Weights of a small transformer language model.
Size: 23 layers, width 192, MLP 512 SwiGLU.
Architecture: RMSNorm before each block, learned and rotary positions.
Each number is 50 + 10 x the weight over the matrix's rms, rounded and kept within 0 to 99. Layers, rows and columns count from 0.

# layer 7 MLP up, 512x192, rms 0.172, rows 321-345, columns 0-95
47 48 52 31 50 36 58 54 69 65 45 36 39 58 48 60 56 47 52 45 37 34 54 40 58 51 55 67 57 45 73 32 45 39 51 37 42 62 29 66 46 49 56 48 44 55 43 53 53 54 54 45 68 45 60 45 36 57 46 56 64 30 56 50 42 51 60 58 59 38 46 49 56 49 44 56 45 47 54 33 53 74 51 40 48 59 54 52 59 46 38 38 69 37 55 56
50 44 51 42 58 43 54 57 52 35 68 63 51 56 51 54 37 62 27 41 40 64 46 48 45 55 48 53 60 47 42 64 57 33 45 31 67 36 42 63 36 36 51 51 54 46 56 65 28 60 36 49 46 50 56 41 55 35 46 49 34 34 45 60 58 43 52 33 33 39 33 49 56 60 42 35 45 53 43 59 45 65 51 41 77 48 56 53 52 25 55 47 66 57 61 62
45 68 44 41 72 47 34 32 66 48 54 56 56 49 47 46 70 46 45 48 56 50 46 64 44 60 46 40 49 60 63 59 56 38 50 39 57 47 40 40 36 62 52 64 32 57 60 42 41 54 56 67 59 54 49 35 62 41 74 49 38 48 64 43 51 36 48 60 71 38 66 48 41 48 47 44 46 56 47 39 52 50 66 41 54 43 50 47 44 65 32 49 47 72 42 57
36 45 52 41 39 39 52 45 55 39 37 49 54 51 65 64 49 48 52 47 62 53 61 29 63 41 42 65 38 51 56 48 51 53 49 57 53 42 62 48 51 35 36 41 51 53 60 59 45 37 55 45 43 69 51 63 40 41 49 59 60 45 42 51 45 54 36 61 47 33 33 57 58 66 42 59 53 69 66 34 40 50 51 63 64 48 53 59 51 44 45 53 45 37 38 64
40 49 61 44 51 44 63 42 62 57 48 47 46 48 41 33 43 43 36 31 48 70 56 60 36 34 41 55 62 50 37 60 58 36 36 56 60 42 58 48 46 62 62 54 63 64 46 58 51 41 51 56 46 51 56 56 71 42 73 58 44 46 47 51 56 57 51 51 64 66 51 42 54 55 51 62 51 51 38 51 49 59 44 48 42 50 53 60 45 52 44 52 53 32 49 45
35 57 61 61 61 48 35 45 56 51 57 57 53 48 59 50 41 48 59 51 45 43 65 44 32 53 56 42 53 45 50 59 44 60 43 45 58 32 29 46 57 58 41 53 39 46 56 54 42 45 66 54 52 47 42 48 31 57 46 51 51 53 37 60 62 30 56 41 50 42 49 27 42 67 55 45 58 32 41 49 43 39 41 53 57 55 52 50 57 47 59 48 63 55 28 47
50 59 46 54 42 56 55 68 40 56 46 53 40 45 63 54 77 48 46 57 47 29 40 37 48 57 43 44 47 54 59 51 53 39 62 53 72 42 38 46 57 53 35 42 53 52 66 38 50 55 59 50 37 63 45 34 47 63 40 31 55 63 51 54 44 38 46 61 57 58 66 50 56 43 59 42 48 52 57 60 46 37 37 47 51 74 48 62 41 42 36 42 53 53 50 51
40 48 53 65 52 66 44 37 58 45 47 44 57 41 57 28 55 52 36 20 54 35 73 56 47 51 41 46 39 63 42 48 42 35 39 42 50 61 57 49 46 31 31 44 43 53 56 49 42 62 42 48 51 53 58 55 45 65 50 65 70 60 30 52 58 63 51 47 58 66 67 55 66 72 61 46 59 39 66 30 53 43 66 51 61 37 54 53 40 59 57 48 52 27 63 57
54 39 53 34 54 32 51 25 51 53 45 57 39 30 43 61 41 58 31 37 70 59 46 62 39 41 49 42 54 50 51 63 55 62 56 52 50 52 48 39 56 48 46 47 31 36 60 47 35 61 43 50 46 52 43 42 52 48 41 68 44 61 47 45 33 19 35 46 60 50 52 73 46 52 49 35 69 50 50 41 73 40 53 43 47 47 55 51 60 56 57 59 45 52 51 41
33 59 31 50 58 52 36 63 38 47 60 44 71 46 58 39 42 33 50 48 59 38 54 51 48 45 54 67 53 33 58 66 55 46 52 64 46 48 34 50 58 48 45 52 50 44 54 35 48 49 51 49 57 52 36 48 42 39 40 66 63 47 40 39 43 46 42 54 44 44 61 48 40 45 53 41 40 72 43 45 58 37 47 55 51 44 65 38 60 48 62 48 57 27 43 53
63 51 37 55 47 33 63 48 39 73 39 61 58 52 53 52 31 43 58 33 46 49 58 49 53 50 51 64 48 42 62 48 54 44 48 57 41 58 58 48 69 56 50 51 58 45 57 50 49 53 40 54 44 68 54 66 51 40 50 39 60 41 50 36 68 48 60 62 49 62 63 57 51 47 52 47 64 62 68 59 60 65 48 48 43 48 50 66 44 64 51 52 55 62 62 55
31 72 42 44 45 68 40 48 51 57 59 60 76 61 70 52 63 63 38 37 61 51 56 45 54 49 51 57 33 39 66 54 58 48 59 39 68 36 30 54 55 61 62 49 46 43 52 53 57 41 67 57 41 51 40 49 64 52 53 39 42 45 33 37 64 44 27 58 67 40 48 60 62 42 48 44 48 57 43 52 70 53 57 49 44 39 48 40 50 55 41 56 55 51 43 41
48 71 53 53 57 39 33 40 44 63 44 59 59 44 67 31 50 69 44 44 64 44 57 50 54 50 49 52 64 48 35 44 51 70 48 51 32 53 56 37 41 47 40 40 54 42 37 51 49 57 43 56 57 60 47 39 48 53 46 45 46 37 51 39 39 54 38 30 58 45 55 27 51 62 51 44 49 54 52 69 47 68 41 47 32 53 51 51 46 56 46 43 50 46 59 41
45 56 52 44 55 31 44 54 46 55 57 55 49 55 53 35 60 43 60 53 45 60 67 52 38 77 66 31 58 63 52 33 56 47 60 39 46 41 57 43 60 45 43 56 54 42 27 65 49 26 58 33 54 37 48 49 67 58 35 45 49 73 53 46 53 68 58 51 25 57 65 50 44 38 41 40 38 46 49 59 51 35 55 48 46 51 52 68 51 49 48 71 57 54 51 63
36 44 50 50 47 41 41 32 48 37 53 47 50 39 53 37 33 52 49 32 50 45 42 40 62 65 43 52 57 45 50 74 48 42 58 39 43 60 38 58 51 35 46 48 61 37 51 49 55 54 43 39 55 63 54 58 52 44 51 36 26 52 45 60 56 41 62 62 58 46 67 35 48 41 41 55 62 42 37 31 53 58 66 63 52 46 39 48 36 31 44 61 61 31 41 59
44 45 51 38 55 54 50 58 51 34 52 43 51 61 52 36 38 47 43 54 58 40 30 49 45 52 44 70 54 42 59 47 61 60 49 45 46 42 43 66 59 47 52 70 71 60 53 50 60 55 42 50 43 46 43 60 44 45 40 58 45 55 44 43 55 51 51 41 66 70 48 41 48 57 44 70 49 53 52 54 42 36 55 60 56 32 48 36 42 43 65 51 51 38 58 65
38 75 59 44 52 55 27 46 61 39 32 57 35 37 63 44 58 46 48 51 42 44 54 60 45 41 56 58 67 50 58 59 61 50 40 36 55 47 62 55 45 47 69 50 78 47 51 43 44 51 58 49 37 51 53 54 61 71 55 46 48 32 39 43 48 66 58 50 54 53 51 46 22 57 53 37 56 42 49 50 62 43 57 39 47 49 44 43 38 54 68 43 71 62 53 54
64 36 54 47 68 42 52 59 56 58 37 36 44 55 52 53 51 50 55 50 63 43 43 26 46 59 40 50 55 59 51 63 64 51 49 50 51 48 58 48 61 30 41 43 65 56 53 60 44 41 52 60 42 34 31 51 52 48 55 38 26 69 49 55 45 56 44 49 45 32 63 45 50 41 37 47 37 30 47 45 54 56 50 59 46 52 54 56 58 40 37 40 41 69 47 49
33 57 56 41 57 56 55 50 51 51 57 54 35 66 54 34 50 52 51 48 34 53 44 56 43 51 34 30 47 67 45 56 50 60 32 44 44 28 67 47 43 50 30 40 52 48 46 71 58 39 53 56 48 41 65 54 47 36 46 64 34 60 45 74 42 47 39 42 41 55 47 43 45 49 54 53 61 48 62 65 48 40 65 39 57 47 72 47 52 63 40 56 55 49 46 61
38 61 51 39 54 31 55 29 45 44 55 42 28 51 62 55 66 56 46 64 33 33 44 62 51 57 48 49 65 43 65 57 52 66 50 55 45 65 37 49 13 55 58 58 51 48 44 55 47 54 52 52 68 67 52 77 56 58 54 63 39 74 49 55 65 45 54 51 45 51 47 54 49 50 39 52 33 41 50 40 47 67 47 47 49 40 39 62 58 35 54 55 36 52 43 62
58 51 41 43 57 54 46 57 48 48 37 58 57 40 53 56 56 53 43 56 38 65 41 50 47 46 36 57 46 40 63 80 40 35 42 42 42 35 54 49 41 54 47 59 40 44 44 55 49 53 38 43 51 40 47 52 59 41 56 36 51 55 53 63 41 61 64 56 45 54 46 47 60 40 58 44 50 44 40 35 52 52 48 56 45 59 63 44 44 52 54 65 45 50 45 49
40 48 59 44 38 35 49 41 55 57 49 40 56 36 58 51 49 63 47 61 59 56 37 43 35 57 63 42 44 64 52 59 53 50 51 42 40 54 41 46 50 45 61 22 50 36 58 59 44 44 48 48 53 55 65 63 40 55 44 27 39 51 46 40 59 49 54 60 40 34 72 34 52 61 47 64 51 46 67 61 47 62 60 50 39 43 49 64 54 47 51 60 71 59 55 54
63 39 44 53 54 48 46 52 37 45 48 60 45 56 38 56 44 75 66 53 49 47 46 62 51 43 46 34 63 47 64 42 68 44 56 49 54 73 40 35 42 61 65 70 43 45 62 33 65 49 41 59 50 32 56 63 51 34 60 65 41 41 59 56 44 47 56 32 53 57 44 55 71 55 42 41 52 62 59 64 48 52 58 55 47 39 40 51 52 46 56 39 50 45 69 36
38 49 48 53 55 58 61 40 41 56 52 64 57 42 43 53 60 67 49 61 67 55 35 62 37 38 58 36 47 38 45 39 54 52 43 59 50 39 48 51 46 52 37 63 57 74 63 54 54 53 46 51 57 60 50 36 56 45 45 56 53 58 67 47 44 58 62 45 45 50 45 69 32 60 48 72 60 31 46 63 51 46 48 43 38 66 52 51 58 33 50 42 39 51 40 67
42 63 62 46 55 50 44 53 55 78 59 53 62 67 56 57 64 52 55 59 51 60 55 38 47 65 40 50 57 27 49 57 58 60 56 34 20 36 36 39 47 44 37 51 44 27 35 70 42 44 58 49 52 55 58 39 50 41 53 55 46 52 38 66 54 55 43 59 53 73 62 65 50 37 47 44 55 50 54 60 44 56 56 43 44 53 54 29 74 55 44 69 44 55 73 53
# layer 7 MLP down (transposed), 512x192, rms 0.161, rows 321-344, columns 0-95
43 66 51 55 57 52 46 48 50 68 53 59 37 40 45 40 34 54 57 42 47 57 51 55 34 49 44 32 44 53 44 65 85 60 52 59 58 40 68 53 48 46 62 50 39 62 46 51 52 42 41 42 53 52 61 55 50 49 52 38 31 62 46 45 52 64 46 58 39 54 41 58 55 45 56 72 50 57 42 56 65 44 51 48 33 40 65 46 65 58 69 55 49 59 47 54
47 43 48 68 36 55 60 31 53 62 51 52 31 27 67 65 31 51 47 51 65 66 34 53 61 58 44 28 42 61 55 33 33 58 35 55 40 65 59 64 34 59 60 59 49 40 61 33 53 51 63 68 57 41 52 45 42 51 52 41 49 40 46 57 58 44 55 47 38 55 56 39 49 51 52 53 62 69 64 26 41 43 66 58 55 52 63 50 39 38 36 41 61 62 65 51
42 66 42 50 58 37 49 51 60 41 53 61 45 61 29 48 56 20 39 35 46 27 44 52 47 46 41 46 56 46 40 49 63 46 47 31 52 48 53 52 53 42 46 35 38 61 55 59 53 53 68 42 56 51 64 68 52 51 55 30 60 45 51 45 51 46 44 52 58 37 43 55 36 50 44 58 44 54 60 55 57 43 44 58 50 69 52 37 52 54 41 52 53 55 57 44
16 48 46 57 45 42 47 46 48 64 48 40 37 60 51 44 58 47 48 39 50 39 36 44 49 55 41 63 48 41 57 58 53 51 62 29 34 55 37 59 47 41 37 48 52 60 57 39 37 34 48 39 61 45 55 42 47 38 57 49 53 47 37 44 53 62 44 57 46 66 30 43 39 66 44 49 45 46 53 35 42 42 44 56 46 49 48 49 42 57 39 65 70 51 53 51
41 55 41 43 38 43 52 42 49 51 50 35 53 32 34 36 48 36 61 49 42 74 50 47 54 50 30 59 62 60 37 53 41 47 46 57 32 63 46 52 49 51 43 57 41 45 48 30 49 59 40 56 59 49 52 35 65 24 44 52 48 52 47 57 72 55 45 40 52 34 52 43 41 60 50 66 57 67 55 53 57 54 56 59 76 42 61 63 41 53 52 54 75 65 64 59
63 34 45 49 36 34 56 62 39 50 53 46 48 50 51 46 58 59 39 68 53 50 42 55 49 54 51 50 45 61 39 33 57 38 66 41 47 43 65 61 61 42 57 50 42 64 48 44 55 46 62 56 58 40 57 43 38 51 55 77 50 42 58 40 57 53 52 53 32 53 40 47 52 36 64 49 49 34 64 62 52 44 52 41 48 50 61 46 35 35 52 58 33 46 47 57
24 37 48 44 42 46 38 56 61 52 52 48 42 55 61 30 54 54 31 37 44 51 33 40 56 44 63 24 46 52 45 55 44 51 50 59 52 39 39 41 61 40 62 37 68 53 40 43 53 47 65 52 38 39 50 40 56 55 49 58 60 37 50 45 52 62 45 63 44 41 35 51 59 53 46 32 28 58 71 67 34 64 56 58 57 58 50 26 56 37 53 43 55 54 44 47
55 38 46 38 54 56 35 63 40 55 35 42 50 42 63 53 38 47 63 63 61 57 52 50 65 52 56 32 65 58 65 46 49 42 56 65 32 44 47 31 52 56 28 49 49 37 40 51 75 56 63 72 37 61 47 47 47 58 52 67 62 38 51 62 46 45 55 57 36 68 46 35 39 60 55 34 33 53 30 42 35 69 60 31 48 55 56 50 44 75 50 48 64 31 56 44
77 36 42 21 40 47 59 57 37 64 38 54 44 42 61 54 58 58 51 51 69 62 58 59 42 54 49 57 69 39 51 59 56 50 43 59 54 46 75 50 47 45 45 60 52 54 64 45 58 51 45 50 36 64 47 34 44 41 54 42 51 50 35 54 45 59 49 43 57 56 38 61 38 51 41 50 54 20 45 73 55 56 53 48 45 56 55 54 59 59 48 41 66 49 59 68
40 59 38 55 52 58 34 35 52 62 36 44 64 41 39 59 43 43 40 66 49 41 52 48 50 57 73 42 70 71 38 55 33 51 55 62 44 58 43 61 60 37 59 45 54 40 58 57 38 69 55 43 44 43 60 59 47 64 46 61 58 34 52 59 34 54 50 56 51 33 42 75 48 44 66 51 56 51 40 43 62 65 34 55 35 50 68 42 37 65 60 62 43 62 38 56
55 62 45 67 51 40 55 41 38 72 60 73 40 52 44 50 51 48 48 43 51 55 52 40 49 48 43 52 66 47 46 50 29 56 59 56 48 58 57 28 59 52 56 57 35 27 50 52 59 52 54 67 61 44 44 73 40 32 50 54 44 45 67 42 29 46 58 68 53 44 61 52 54 65 58 40 53 58 59 35 53 66 45 60 58 52 59 58 42 64 58 50 45 43 60 62
41 48 67 46 62 56 46 49 58 69 52 59 66 52 51 75 40 56 44 38 51 58 47 56 39 37 33 62 42 42 50 42 49 52 58 42 31 58 39 48 45 40 57 58 42 60 69 47 42 59 64 51 44 38 57 34 49 70 50 65 42 58 51 57 54 61 54 57 36 45 51 37 48 63 45 72 60 68 51 63 52 41 67 41 43 72 63 55 64 52 47 60 56 53 47 61
56 45 49 39 56 60 45 57 50 49 38 56 61 78 60 34 59 49 42 52 53 58 33 52 51 61 48 61 41 60 30 51 38 69 52 47 62 36 57 70 53 51 58 51 61 52 61 45 63 38 36 51 56 53 47 65 41 64 43 37 54 66 59 55 61 33 46 53 60 52 50 61 54 59 60 33 50 58 54 40 49 50 67 52 59 54 34 42 43 38 45 55 39 54 55 53
39 65 49 38 41 65 45 37 56 51 39 49 58 22 32 53 50 60 50 50 65 51 44 55 54 34 47 37 32 62 65 56 60 59 51 44 40 74 44 41 69 56 55 37 62 44 57 35 56 35 49 43 60 53 38 44 56 30 63 73 50 54 48 46 48 76 52 53 45 44 59 67 46 62 57 61 65 55 34 52 33 52 33 44 57 60 51 36 56 60 52 51 46 53 63 40
41 36 46 53 35 42 58 60 59 64 47 19 42 50 47 40 41 41 33 45 42 52 66 59 48 48 49 71 54 41 64 38 32 58 47 53 58 25 45 51 54 63 65 62 46 57 58 25 41 35 44 57 54 45 59 48 71 65 48 22 47 45 44 52 47 43 50 44 41 44 57 46 51 48 50 38 63 53 62 65 61 45 47 48 54 47 53 74 45 53 51 57 46 49 59 34
68 33 36 24 57 58 42 36 41 41 61 47 38 74 42 40 44 54 46 41 61 43 50 51 52 39 62 44 58 67 31 55 50 45 50 29 72 44 41 65 64 42 48 66 61 51 53 54 44 56 38 42 62 64 32 46 46 41 46 59 46 44 44 34 54 52 42 53 51 52 49 56 62 60 40 60 58 39 57 55 50 65 39 48 52 73 53 49 45 58 42 53 40 48 57 44
50 44 52 39 55 39 48 66 55 54 52 58 51 39 39 64 53 38 45 45 60 54 43 48 23 54 48 41 55 51 56 67 15 47 40 66 65 54 36 57 36 43 42 55 52 46 61 64 40 57 38 57 48 50 38 45 62 48 48 62 40 61 37 38 38 56 49 46 63 39 54 50 54 61 51 54 57 32 76 42 62 51 71 42 47 52 65 67 46 43 54 63 44 31 55 40
43 50 50 35 55 49 33 34 47 43 77 58 46 42 34 32 40 52 63 62 61 51 47 63 37 36 44 58 58 53 45 66 51 53 56 49 44 40 62 57 41 77 49 65 43 47 25 43 66 38 61 49 56 55 66 32 57 44 51 59 55 35 40 47 45 51 47 38 44 52 26 72 50 43 52 56 46 61 61 58 33 60 57 58 66 43 51 50 53 47 75 47 40 45 62 37
50 36 43 32 55 54 43 56 60 51 65 53 53 54 72 34 37 54 53 48 43 40 49 62 83 51 46 49 52 45 52 53 39 65 36 58 43 51 62 49 54 46 43 43 41 54 59 47 31 58 53 62 39 42 52 40 44 50 56 62 52 63 56 48 37 62 43 54 50 58 47 46 39 47 56 69 38 66 47 55 50 27 32 64 49 42 45 39 49 58 61 43 36 36 56 52
43 62 33 42 39 52 54 48 60 45 46 41 63 43 60 45 52 38 56 65 35 54 53 44 54 44 25 57 73 52 46 52 43 46 50 70 41 43 38 38 47 66 48 55 54 46 38 35 37 49 52 41 56 48 31 36 49 41 47 65 57 53 45 53 55 58 51 71 46 46 51 50 42 53 54 48 50 44 48 63 47 44 42 55 54 46 42 64 41 47 71 66 65 54 44 61
45 56 55 50 57 47 56 33 57 48 50 36 58 73 42 51 56 75 42 43 40 72 40 46 57 52 55 52 49 50 67 63 38 56 52 59 51 40 60 54 57 43 47 53 43 55 59 66 44 52 54 32 59 37 51 50 44 55 36 33 38 54 63 41 46 35 52 54 48 59 73 47 59 73 49 52 37 35 41 54 62 56 43 37 55 43 48 39 53 40 45 52 60 47 53 44
45 46 59 46 42 34 33 43 50 56 54 43 48 47 45 68 48 35 54 56 44 41 48 51 38 47 49 36 47 59 35 48 48 41 56 35 59 40 70 58 59 49 48 68 54 65 57 58 62 42 60 48 47 45 44 55 44 48 55 54 39 50 63 47 54 46 34 54 47 60 55 46 51 39 41 51 61 61 55 65 44 29 64 60 52 40 38 40 43 42 44 28 65 30 55 29
54 40 43 48 51 43 50 35 52 47 51 59 56 48 38 56 37 53 74 63 40 46 47 42 70 39 52 61 35 53 51 56 45 64 45 42 38 50 54 49 52 63 60 69 49 49 43 32 50 61 56 55 59 44 34 48 53 31 67 65 36 35 69 45 51 41 41 47 63 43 55 33 66 71 48 42 66 50 60 48 75 47 35 47 53 48 44 48 54 67 57 56 56 34 68 55
57 54 36 65 53 40 56 54 63 40 54 65 38 57 63 61 58 54 30 58 58 49 45 43 45 57 57 33 47 70 52 40 53 55 53 56 40 52 60 59 68 68 40 45 61 58 39 48 31 55 56 48 66 52 63 42 47 57 37 44 65 38 49 60 50 47 41 50 59 60 47 57 67 34 55 60 58 77 54 54 50 58 46 51 29 50 54 39 46 48 39 47 47 56 63 56
# layer 7 MLP gate, 512x192, rms 0.18, rows 322-345, columns 0-95
35 46 48 59 49 37 51 36 60 64 54 68 43 44 53 57 55 71 52 41 37 62 55 53 55 41 47 55 52 53 61 37 51 44 39 47 38 52 44 57 60 35 63 37 61 60 57 41 46 41 78 65 45 70 53 22 49 39 58 59 48 35 45 49 68 52 45 61 42 49 47 63 39 50 51 56 65 53 53 54 41 69 61 46 43 53 65 58 49 55 54 51 58 45 66 47
48 48 42 36 53 46 49 62 52 39 41 56 35 43 46 44 58 51 56 58 56 56 63 48 60 40 34 53 60 50 46 41 43 58 52 31 62 36 72 63 52 55 48 47 26 57 67 40 37 59 62 66 48 61 40 39 57 49 39 37 44 59 49 51 63 47 52 65 52 61 47 54 53 57 55 50 58 50 37 47 58 37 60 63 38 47 35 47 66 50 32 51 61 68 49 35
47 36 60 50 46 56 45 35 62 43 44 44 40 35 32 53 76 45 64 48 52 46 61 53 66 47 50 57 54 50 71 49 46 55 50 60 56 38 41 33 53 33 56 39 50 61 49 58 59 43 54 59 45 58 35 38 58 36 60 42 61 61 42 34 53 46 47 62 41 40 49 53 57 58 46 65 39 42 56 40 56 39 49 67 67 60 39 62 50 60 44 54 55 50 50 50
34 42 45 70 36 47 63 55 54 37 28 40 46 50 42 48 53 65 47 52 56 37 58 38 58 50 47 53 58 45 56 49 60 57 40 39 35 47 52 57 68 61 50 39 44 54 46 61 56 63 44 59 35 49 31 56 56 41 67 46 44 57 48 63 67 61 47 65 48 54 58 58 54 49 41 49 61 48 48 46 54 42 50 46 42 36 51 49 48 28 59 60 54 48 54 54
59 52 36 58 47 45 50 46 49 44 43 50 60 40 55 30 58 38 57 22 53 68 43 60 38 53 56 60 43 54 50 45 52 50 56 42 41 42 40 66 54 61 53 76 41 51 42 44 58 32 50 62 58 45 50 45 58 56 45 44 39 46 38 61 52 33 60 50 42 53 47 48 54 40 57 46 49 51 31 46 57 52 50 31 53 59 57 56 52 53 48 59 34 47 59 52
41 45 35 56 53 55 48 50 44 55 57 62 46 50 56 35 41 63 39 50 61 51 60 52 45 45 62 43 49 63 36 54 37 63 25 51 43 65 52 52 53 51 63 39 65 53 61 45 42 55 58 44 48 60 63 44 60 58 51 56 52 56 44 43 64 49 51 51 68 38 56 61 50 47 36 46 36 45 56 55 47 57 56 41 55 41 50 31 63 49 48 60 53 49 62 61
45 26 44 53 29 54 61 52 33 44 42 49 52 50 49 49 59 27 65 54 29 65 38 49 68 40 44 50 45 46 52 48 46 47 50 61 54 49 49 66 64 46 65 63 54 52 32 41 46 45 58 41 56 56 31 32 49 40 48 48 62 41 49 33 57 59 49 52 53 41 56 69 51 42 40 34 38 53 62 45 59 34 55 45 39 54 62 48 50 43 46 62 43 53 47 52
45 60 53 46 37 41 73 42 70 51 48 43 67 66 56 49 53 55 60 63 44 36 43 50 61 47 41 68 60 44 51 69 40 34 50 58 34 44 36 59 44 52 55 37 52 35 38 53 41 38 38 35 48 47 51 47 60 57 28 49 56 67 36 48 54 63 71 59 60 31 54 44 63 61 34 46 57 75 57 63 35 29 59 49 69 60 55 50 59 55 48 36 60 51 45 57
36 53 42 44 45 56 53 63 56 39 68 60 50 63 65 33 42 50 39 53 51 38 40 44 35 63 45 53 50 51 62 55 68 44 45 58 39 24 51 35 54 27 38 28 52 38 58 48 69 62 55 42 54 52 45 57 27 36 57 60 37 62 41 48 61 49 43 68 69 46 42 35 50 51 61 34 25 53 48 67 42 32 64 52 48 55 50 52 51 41 59 66 58 37 36 49
42 48 42 60 37 47 50 55 42 56 12 39 44 59 49 44 46 57 59 45 67 54 47 47 54 54 47 49 28 44 28 55 46 56 49 33 53 63 45 46 54 44 31 55 52 42 46 57 37 46 39 53 48 55 70 48 50 44 55 38 60 50 75 50 51 32 48 53 53 58 38 54 50 38 39 50 63 60 41 66 51 51 42 34 59 44 56 47 42 50 18 53 46 54 44 45
49 53 55 66 34 64 53 50 45 52 47 50 43 58 54 64 61 39 61 46 56 46 54 46 44 66 52 35 48 40 62 46 27 46 43 47 44 29 59 70 45 47 66 65 38 45 59 27 59 28 48 54 56 71 44 54 54 62 48 54 54 46 37 32 57 63 50 56 48 49 50 41 59 45 36 66 52 43 49 47 37 56 57 46 53 42 51 50 57 53 43 47 67 74 55 41
65 63 60 55 66 33 37 46 43 52 41 52 55 39 48 54 40 44 55 48 53 29 51 48 40 64 61 54 64 44 36 50 58 51 44 63 37 53 50 38 52 51 53 59 61 52 43 47 55 54 53 59 51 48 45 41 52 71 63 49 47 54 51 52 52 47 43 45 55 68 51 44 58 55 35 53 55 47 52 64 49 53 52 51 48 36 64 45 53 61 46 52 39 55 40 42
52 48 39 50 49 44 29 51 48 56 46 44 37 64 48 51 56 47 47 56 51 51 60 44 54 40 49 54 43 34 54 67 51 70 47 52 40 58 34 50 40 70 38 45 58 47 56 36 58 67 64 34 38 38 57 43 39 42 47 63 57 46 68 49 55 42 44 49 63 31 48 45 67 57 31 51 61 52 58 55 40 57 48 52 39 45 75 49 70 45 61 42 46 48 37 52
36 41 65 31 46 53 54 55 60 55 56 46 46 40 64 55 48 54 55 48 47 36 45 59 34 40 47 39 57 37 47 51 37 42 44 66 50 44 71 48 60 32 33 44 55 60 55 56 59 47 46 53 48 55 40 35 34 68 66 39 40 36 52 54 62 67 52 53 55 42 56 65 36 53 53 68 33 65 38 48 61 55 52 62 48 58 48 47 41 53 69 68 52 56 58 44
54 29 52 40 51 52 53 50 49 42 67 44 42 58 45 59 36 42 52 39 49 43 50 54 49 28 57 49 47 43 62 46 56 35 57 51 71 50 37 66 65 34 66 68 48 49 46 64 35 55 28 64 44 46 42 50 68 45 44 57 49 46 41 36 50 55 45 45 50 50 62 39 52 61 45 59 49 58 45 65 40 39 48 49 40 54 48 52 46 49 61 61 66 55 46 45
42 34 41 52 52 62 45 57 48 59 55 35 55 43 56 47 54 51 49 59 35 33 47 74 45 59 24 48 56 54 36 44 60 51 40 60 65 32 47 37 50 53 54 44 27 62 38 53 45 38 68 62 71 44 54 49 62 41 58 53 52 65 50 50 49 21 42 57 54 53 50 55 46 46 53 42 40 52 58 55 52 50 52 39 31 51 61 72 58 50 60 44 57 41 49 38
57 48 77 65 47 53 56 55 32 54 60 44 56 38 39 40 59 42 50 54 50 61 47 46 63 47 40 46 35 58 48 57 63 45 57 53 52 45 38 42 48 43 47 54 51 51 50 55 49 49 52 73 68 50 66 32 43 64 51 34 60 52 39 46 52 64 55 60 40 63 45 54 53 68 40 60 59 64 56 53 42 62 57 57 45 58 41 50 63 40 65 39 44 46 64 47
49 45 68 33 40 45 71 52 66 71 61 48 59 44 53 33 44 30 51 46 62 50 45 59 52 50 53 44 63 66 57 54 64 57 47 27 49 48 69 38 45 52 58 37 31 62 62 47 38 60 57 49 38 64 35 61 53 46 51 43 70 54 60 43 54 56 48 44 40 62 51 52 50 58 49 63 43 60 65 69 58 49 60 55 54 32 60 47 52 77 50 43 45 62 51 36
35 40 56 75 35 53 49 31 59 32 37 44 63 39 38 52 64 55 55 61 55 43 77 36 43 53 32 56 46 56 66 63 54 55 44 38 53 53 57 42 50 47 65 53 73 71 64 46 60 59 50 35 42 43 34 26 57 37 56 34 55 66 54 61 50 49 42 59 52 38 35 62 55 50 36 59 69 49 47 65 43 47 49 54 69 51 71 59 49 61 52 59 60 35 65 48
42 52 42 58 61 53 47 55 52 54 66 54 65 45 33 43 56 38 51 38 48 45 58 44 47 43 40 60 62 47 42 63 62 44 49 42 62 41 55 40 61 46 56 56 67 47 48 53 68 61 54 51 41 44 44 49 45 52 54 60 64 38 36 64 41 55 52 46 52 53 57 25 56 35 35 53 37 58 59 46 56 48 49 45 37 40 37 58 52 70 56 60 48 78 40 57
61 50 52 39 62 50 51 46 46 36 26 63 58 57 39 51 64 40 51 54 61 71 40 41 48 39 45 33 51 47 65 42 42 37 45 46 58 43 55 61 39 50 54 61 40 62 40 50 47 49 53 37 48 50 47 43 56 37 53 52 59 44 49 58 41 30 53 43 61 55 47 56 61 49 58 31 54 57 35 61 49 47 45 56 59 50 61 32 35 52 37 47 51 65 49 42
39 50 34 51 59 42 54 60 62 48 58 52 56 54 46 49 58 52 32 45 58 43 71 48 58 45 40 58 45 41 44 79 35 45 43 48 55 54 73 63 45 40 36 62 32 43 63 43 62 59 62 59 64 42 38 49 51 48 53 57 41 35 36 57 38 66 46 29 60 45 51 25 67 39 31 27 42 57 54 37 52 27 60 40 49 41 34 25 54 52 50 53 60 34 36 48
59 26 49 35 50 60 46 63 53 57 54 56 47 61 66 61 56 42 58 30 59 48 44 56 47 38 59 44 47 58 50 58 31 27 36 46 54 64 68 41 51 64 69 33 61 44 46 36 37 42 60 47 59 46 52 69 35 46 61 44 50 56 28 32 62 54 57 57 46 12 54 28 54 52 58 41 53 48 56 47 43 60 60 29 57 48 50 59 55 56 58 48 48 46 51 49
46 50 46 27 56 67 37 60 47 63 71 62 41 48 47 73 47 44 45 63 39 42 39 53 60 65 23 51 62 63 31 46 45 58 43 58 42 35 56 40 47 34 58 38 52 42 60 58 61 69 46 31 48 51 43 65 46 31 29 43 52 35 36 52 58 47 35 51 49 61 54 41 72 56 48 49 47 34 33 71 69 60 61 61 74 58 46 70 62 51 59 40 54 46 61 47